Part of a small language model's weights.
Size: width 224, 5 heads of 64 (1 for keys and values), MLP 768 GELU, 5.97M parameters.
Architecture: LayerNorm before each block, tied embeddings, attention and MLP in parallel.
Training: 217M tokens, 13270 steps.
Each number is 128 + 24 x the weight over its row's rms, rounded and kept within 0 to 255. Layers, rows and columns count from 0. Numbers have three digits each. The size before them is the row's rms in percent of the matrix's.

# layer 2 MLP down (transposed), 768x224, rms 0.255, rows 535-563, columns 112-223
092:158127131150081169157140130160126110123120101119110124143153079134121106105186147136089123157133140152115141135148133088146130124142156133086123150100169071126142141128129108168093108180133127155105113130117122114125147098128105120185132106143140117133139136150100132160100127129126154119147141114125123144120148156151135139158129134097
103:124105127113119158107132113138142070164103127150143136104140143122157141154083139158121148153125140131131114136134108156148177134149145143114114096153081138149104168136090156125090107080129083105155123159108160103118130099166093145145136131166104075143132122147133132149130107160118118111145134158102180076111114151115128103146134153113
104:098120160114134144132136107097127126170105114166109112108147137078142110130081154089133103170168123119122195087122102169099083096102133130125156132100148140113122149102136126126131117115127130110111131131134149131107134149140155130137166118080122099101129141145111127115133114102165142112118155125125121164158128134160152150140105114119
104:069134116136094144143111170140154096138103103138172148131119142126122094144098111122143148108132105121142138144143099114148121128130141124123139152113150126130152090118118143137115128147178100098121105137129116152175144105103167134147106068138133124118106137148084133141084095148124101104153126154087123135109106150161141117100141168151
102:122154119137156089142148148146136158111097119135112144118116175097135112138140175110143129154127139151122109088113126108138077161089120172145118122074090079114065127156094144134097153158139125124116149112131082106142149154085090123113115115133175176159159122126174125112126156107113146103125092103117107183119128098121150127141111116148
104:102118112099141126121149126142108115096133151098133147138148125114138106147149109099140118102112123141106130086144137142099125109162141114097127117086152161086121087104119108135158137135166151134117127172133148142127140120176166145094116150157133096121127132109148136139115122120195104154164118115127148123141106168085104132140106129163
101:134107113149117104126137149136125173142091082138117164132142166112157087124135094098115153130127167156097139206131136132163138143150125077100127133137173110159095168105125124114171092154149113107126112134124109135096096144099164120113148088126120181132131122120158086139111154121102151095135117159102095125157117135149110123175084114166
125:167137134132112159105143160074144110096086130152117132109110127132133097188152116138120109144128115101142146105101137182151108100098152153165096132143100102123113117123121087127094130132139186134110111143153091149135118145079096144074118137107125095101106167132139109135149099115128137126117154108129141146112118097127070162101127141112
099:142124161114126126144128148158116101195153168113093161134160103103129129151149155068130103115174079150142138135152167144093135144103087137122097131123160156109152139099132148152142137097119108102133147131133134153097142129121097120133132122123108101121153149119079128137150163134110138145104124108155115128119106140159079140087085170103
098:148091154140128120155099106086147111090130129121139111132112129126116119116146118109151130131166121120126163156111119110097139138122115128183130149136153119161139139137122132136091107136153108154095139137084127150102110092109120102157097126082136104148121107093146120153189138103065165109095120163125112123123088130161093129145118092154
101:170145136132135103126175125115128159122074124141141107148169114161050143119112121136161115129141141138106104130168183124118138173129090153137134129098114100128125157114156159091155155146120136105132129110077144146114144138142127174106129090164119121164146089127136168145120100105149130144093143179114124113167136078128166097140116185140
101:139086127141124132145145117080099133121084145166117129128107164115122074141178124099144157100132166167130159116108136133111140153146140100149128142086121114125112137120142172120171133165125120144118090087140140105137137141136148160118157139187096119137154098137135107128116136141112135149121168161061142127148098113140160145111118113157
111:121091124121140148101169107133137107107137165058152135096150140172159137131146126137134125130113117131114171138118139084106131112135156099117130104106087107103099093135091154178110125134143122156160121118118148082145129149155092155126121122137150150120074106102164164140174134168162116160103090101100160131106152115150116135134113140130
104:106132147106066126141157137134116125136149116144114149100101155114112179084110134117113119136121143091136138133122161136121095153125107081081139154149137173145158155181154118130127142125104145120159114129144080162163099162144181181127146156119169134132120124136110134144156143118133144136106116089138121116083167161139108129128146148139
084:067105101114131169115106132123118162158105136183153136093111115129180141146106179149131108124082162186125166138139109146102142129111155101115088113153113153130123089149141134171127107129151139150160114124147148138109113131142184142160084108133150110142135131124125129143138077118106108120114142113132124085151109120154116097110121090091
086:108113126178156120182085108159117142104125119110107107141095154141098162084120108133115089118111181146121133147151120172101126133123176178153169135172151116080138137127151149120116114118105118112132153101126158112108114115163172163153125107147108153148140117128111132145163085146123139133156145078119140132133142120137100128146111113123
088:136128091148123119171085117136087130181162145138114160111133157149135129108157167181111139119159124136148147144134107130145100121122110144138092148128102152133137117100108106164130160171091116111101146152135103122153112123105133137114143107183120135100195120113133111134101110124138123140142122132162140126165065155139134096126136097097
096:179119094122138147103146147152146131155078151147092163124135122121175151132138143130126155087067145170139117112131102143142114130086144148120105127132175113175142089104117089139125114171146110136092140125137114127119129146123137099129084083086143151100132159121147100116130107127147173104148139111181121150122123168159152157110119112116
142:121119129154114147102108155090168123109124153113159131114111144124138144164147123184110104114112107116129153144106158135077117171069154093117105105123186137128152143070139150119147132103162115090166104137161096098128111114103107122142105144131134124115113131159130091116137122134122125115128133125104158113118109113103121115109138131116
086:073073151144110101155135141146127105138152131150142127133150171112151106125128158141150096138085126087140134113121126141101134164171091131126164136103113100118151121138180160152143114156158123119184116124141094133153087110137109130076138144110126158128112114154109131139167128159134091162123163135152104150129102160190191144113125100125
089:123135105112098114146088117142111064162095151077156153108128156138085134094149121136143150159146100137104119172109144126126150153143188119166122078112137128160108153149140154133101059120147116095123072150140097126134126125164117104120154128107154128129120102147122148178157111136132160133132115152128134143110137126123107052113149114135
098:106156148110109115145113114162107121125109102094116147136078125096090147102104085131125104119134156181160143107101114135100118139141113099112169101117079077139164124142118113148118164140127150179164154168113140139129111136106149101124094173157129130114098190127099125169114101079117148137142131117168135125103101172161130134102112104140
100:092118105113139179139119143134127160115154183146132128099130106121143106104087119096150110159084137109126140113128131065099134097166135173133136160117145121139124085102096104112119130158141134166095117115130138146138105133081127144106119174129175119128115119147108111130109117104151126159141123102153149180100152101141148137184148112104
083:129137100123119097134105097154156117144157105122117078144157132132189121163116096157116157140126113117124134156126087172137127128117173081104124116158105147138105141126132087081164112186096120141103156084076130124113150118148105142079131157117101133114084164140117122095082111130152095094091118157121135113119172160138143131120159147134
096:113110139124154135139186137135171140135125117110161143146091099119139149129118141131140121128129145121138119175131128127174110129111152114107159157111124095174126121125138107127121103095144109129088142162153114103091194131138161088141095143100110135088090131148143166086158131139162116140104132080124147120152137113137113115110163125111
090:145151124139101123176130161129108143104158130152075117140148142144141128087127128148104135116152109114111119106143147121151164154133120132093160062127146146145118123109070141150129182120116161182159119123140143119135151120116111141126109125136085150150114119174094097125116169133128098167100164166137113127088122135133125116169136124119
093:102112162097113165069109143089104145125166114109149097140134128157138141151117126148122120099104138129116143138136129166107136142103126066150125101044125135149136113130087130116141123153177135088117122130090078126156114150142083128115112147113114101091084155125140140116129141137127141146084115133129124101128133119109126101131140105095
091:125129115137160131132131121108119128143101113139098104163139143124147124089127098118178134158162166161140170096128142143099171125098125144109161145129103153094140086143162121149097161133168139083126140152121166100126171151132145141123089132113151114117168140115135111121134102070165131138079130136139105154118174119131170106087121145222
101:115145147087084102154137121119120068158151135116080124112128132194105120140131168125105098088122103117149106184109115120150143120107139150113107149111125131129191119133086153114134135142126102130134118107125104093125105090141089139125140139097146115130092103151122156120157122115116128120168123158129165132095131143106113119109147114126
# layer 2 MLP up, 768x224, rms 0.143, rows 536-564, columns 112-223
103:094082121122120154159151121179130136146139101122145172101131129125105114112123126115137106142106077115122136113121123115126139152107101075136102129093128133113142139087147139125105131127142150129098065099049126130161110107078150150141135153133136124157123111133118145130170127149100136162183117150116115134142125127146134169132133126105
098:164103112155137094124136095142147101148174085181109144114173080139176100099138169125108125112145105097136136135154118134165099166123121142159126098096083162094091184126136150110155146092125129171150138160149095138120129132115111107123127054160112126123131099127139117095136170125124131115130132129155170168123153126127146114121122120130
107:134159159167135163115129141108152112109147137146172126105070134121088125076156129118124115103169111129183122097147114118113095167108128156107116132168153134151115134157122147129152126116109167176136147147149130093118164122139136143119134140129137113144194148133120125114162145116134110102108081113146136116133139120142109136134130145147
105:122125104111155128094072172072128142168103140166122128121092126195129167120118154100082123109136125103104132176129159130100114115142162116145112110144160106149126117164121133115149138110118118111123096112136124091147134118132148122080132133136115135113174160140115130151124099146128094150093136142157130108141146116114145101093152149115
095:154118066145142125166116129180095141118143144155079205147115151146132131179123093149131122149132134108064144133143159139113148125116157104102147086153112149119115109107097116133116065106101129134126143093131151114098160113147157095122130153143108173108105105125125093111125136134133130128125153127133177149155108113087160160104127114164
099:136187141112139150123170146155142093130117081104153140106110124144134143107134103095118138111102088117143082149107101155131151168102138115180139123107158143144166149116149094056144113149152116095116065139136119101150133118082154129101091156109108111094129135170146122132167089144131137167134106127129133134093125123146160118126118142143
089:119124127116092135112102163079197160092095144150156112108108106115105106153166161117166138155116133114125159147118137109137147124104096149129158107102092122103160135166144135118135123146151139150083108171155094139175111100096088121093171150132084079079111159143128100147171113172120134106155145169131140146120160085126102158130129134143
102:119149105116137130144118133184140132126132174167111127138133119118151113087137081135121118145135136138110159099115110131147118132122139150128127135111144160139154121146117102128150048142135154109094154146159111135106172096130122125134108125105093119116147137138112102122121100134140092123119149122152140123177085066160146129130143121181
093:114115120163130133148176116170092141129140138155131152152128139140140141117130097105129137125125091093109104144138105135124068103130158100082128116137128115102164129099124169157156120142142114078164135109145120114097147145124093069092120123115166152095102143109141145112136114167171102130098083154143134129151173117106160154116107148140
089:187102138144139176135123133147132159122092135108090171135127145118132121121135142116134152143141100086112117075160104116104186140146121143124147089137162122133148098112117138142146136173130145142161148133130070142142131143159117099155160097098067142158130072093088142160153132158104103131142093128147141132116122162141141135098117137156
103:090114127134137101049081132122124110129115127179134145133107139143073150172101122125089130117119149126114132128123136160117098121109112130143166141136136089126126126141146084110128138124142166110120145107097134140129142121138108172154154134168104098146104140103144103135111161152140110168183082173149143127150106163160090130137094117127
108:127132117118152118112146133082129144096113087120140097081128129103104171132125121130139102171075055109093127110104104122112127109131107110082165119128191129132103116137119165114179144108168115096108109148105123082143103154121130166096103085130156145109117107114117157126159124130150131124143127140144175080106120112152115101091115083157
099:122166161104116207155181138128168118141130134115108118110104161156109137147144143141115154097136123139133108136145154089099082126082086143121076120133122136173114131136149096115106101105117146142119128138097162124133113124093157149108148111129086128127149149135144135167164095148132185144151127108111142143082130114128118124101144090157
100:132146118140126084137100143085107102081136124156149126085140106160124130108126189145090116115128132168115166112136104122149137177153126165133105129142114156174143149132133086127107143146141092132160120145084140112134123131135122182150152119142113096114116109141116152168081129140102105144107138141142109108109142146127141119147106120111
096:164133155143136109100155138068131116119123141139158094169149102156112116141119144147104114133122120118103147159133118100149121120132141121092093128111148156195161148115120176087159114124111154132092120096114089122124097139088126098149114134147163150111150149135127173131107123122140110138142113139098124135099089120123106126117144133100
090:166112107136136116095129117134083132124140121090151148128166114133144159180115091149153105117131148102066120168150108129152111095147158174162123135102104143093149144135112151133100153161095136173120119123100116126119147148097111136143168111107110159164096152126084115087135132147133148160167120057178111094119121124154143117090135125125
096:164123116069144138157140110149095131076138139137075154138114113099151143165129104176124137145111132148111085119174098128068116116107104110119126119144133137126164160073118106116118113098176138109104131105171087131120112141118116095095141137150139158120173104129149110147122111159138123168137126149158148163111193132097120136145109128155
112:128126100176092157121147124131131099118131138160190122108133121126124169108074120144136101135147201105157100104101135141124110169126146112121135138094179152103153120129133161127102135129136118106145090100165096120131104115089139125125123122126135110140118094133076149128132191129099115149100127125105114112121091120095087099124145148088
086:170164131116103094114090146121132139154159094127128144130109155155134137171125143114099155157177101151105096109072138117151117136112157117129145116176115126181110121134094154075124144117108133129115138090087152139095117111098109149145152118116116120149112133124114127128149113098133133127114128094120140123179097161111118144119133178167
100:106137140155117137146085112129110151117145124108161131108164165147115120145109116127132144092132112150148130195119127126180116105095118137143142122104124134136183164087105080110141068095118112119128102134105114104121123136148130078053121140136133152137147148119134103119137105116176133152137145144156117128079129146139156121105153074130
099:086180147156118131112145116136120109076139122160147144134166137093095138099132090121162097144098112166124102131142109111109094141142118138136106138127141159135111189114120119144081143113110115120129067129136100137165123131128125129117107103104140130175099154169119147099114129149061133102161144111142142162153120140148151094163106138158
103:134115116148115134103145139145097081109155145106149099095091118084109125098088094127128124161146102110151156116094125145141157117108130145108140139103154144136112108121127113149109126142126137118145140108075161104163144138135094109112165128104160166149099103130104106149130129106123143182196127171120117127118158108129156088150114112088
106:095113122142173087131129137111130133124086169114118130096091141187107141106136113080165109094151142135139125115185136124091155122067097155181117128161107100138154124119138141083137147144141116104148103144144111130181164140162169144144125100128112149170111160125122124117139099101099157090157134121152125115118126145114143079097138104119
091:127102142072140139098081139149135136136112137164111111158156146122111156187112137175148137147109116138116160135146123143123142179135097177153140134112068151064118129139093148141129133151119172147121131130109123178195116152115135157128132072127153096128131153128156137134126154109072088124156199151128122113139118187165136114100104142120
095:078095123087147142120132170151136098111157135131146116111125120121147099144174166108115157119145116159155162130126122126113134111153143116166123113155064102106146159114167137103163132068124124132119120123119097162134132109117164115113109113158125134122134089151136140142122112158139194115134148110130113123179130055134130157090114123092
105:136152121142144168077173144121144135161116105147173139146137144112151085125167074111124093147095121095191164131155116160115148120144157162141159120150163164165112150143106148129113120117140118100126152129187118114161141104114126160103149106143105159139092126135140140133127133145090167148129108136112103140130051127109113142116135096122
093:118144129118113128151133157168073128166117153132144164114119112115134115137157110132104071126133117104143171151173150150100161088122098122112110112103155117154131137101129155096103107135129107150101156154158113120157138124152154113118115173126147125132100102139108141136153118148120156150141140105124142106131095139126094177167175130080
100:099106167125137131135167137102120148074110121105149097096108165158101091134154159096150076085155139112138144179104133122113138155145138125124105101125094126130139123147102127121086131149129108164148130120130139128139141189141120144109134167106157128114099142154158071103165117133140132132123098110124159115113154121107125132094115127082
102:136080099127133126132149127106148110092147119082102131066113149126159070129110181132116067131113131107109150132156111114144115153056159111161146128101131162126122111106135154092116131153168110144095140129092126134151165119101136133160142126126106117186087121141137156131147105121128159101116134133086180102150103123109143176185116115156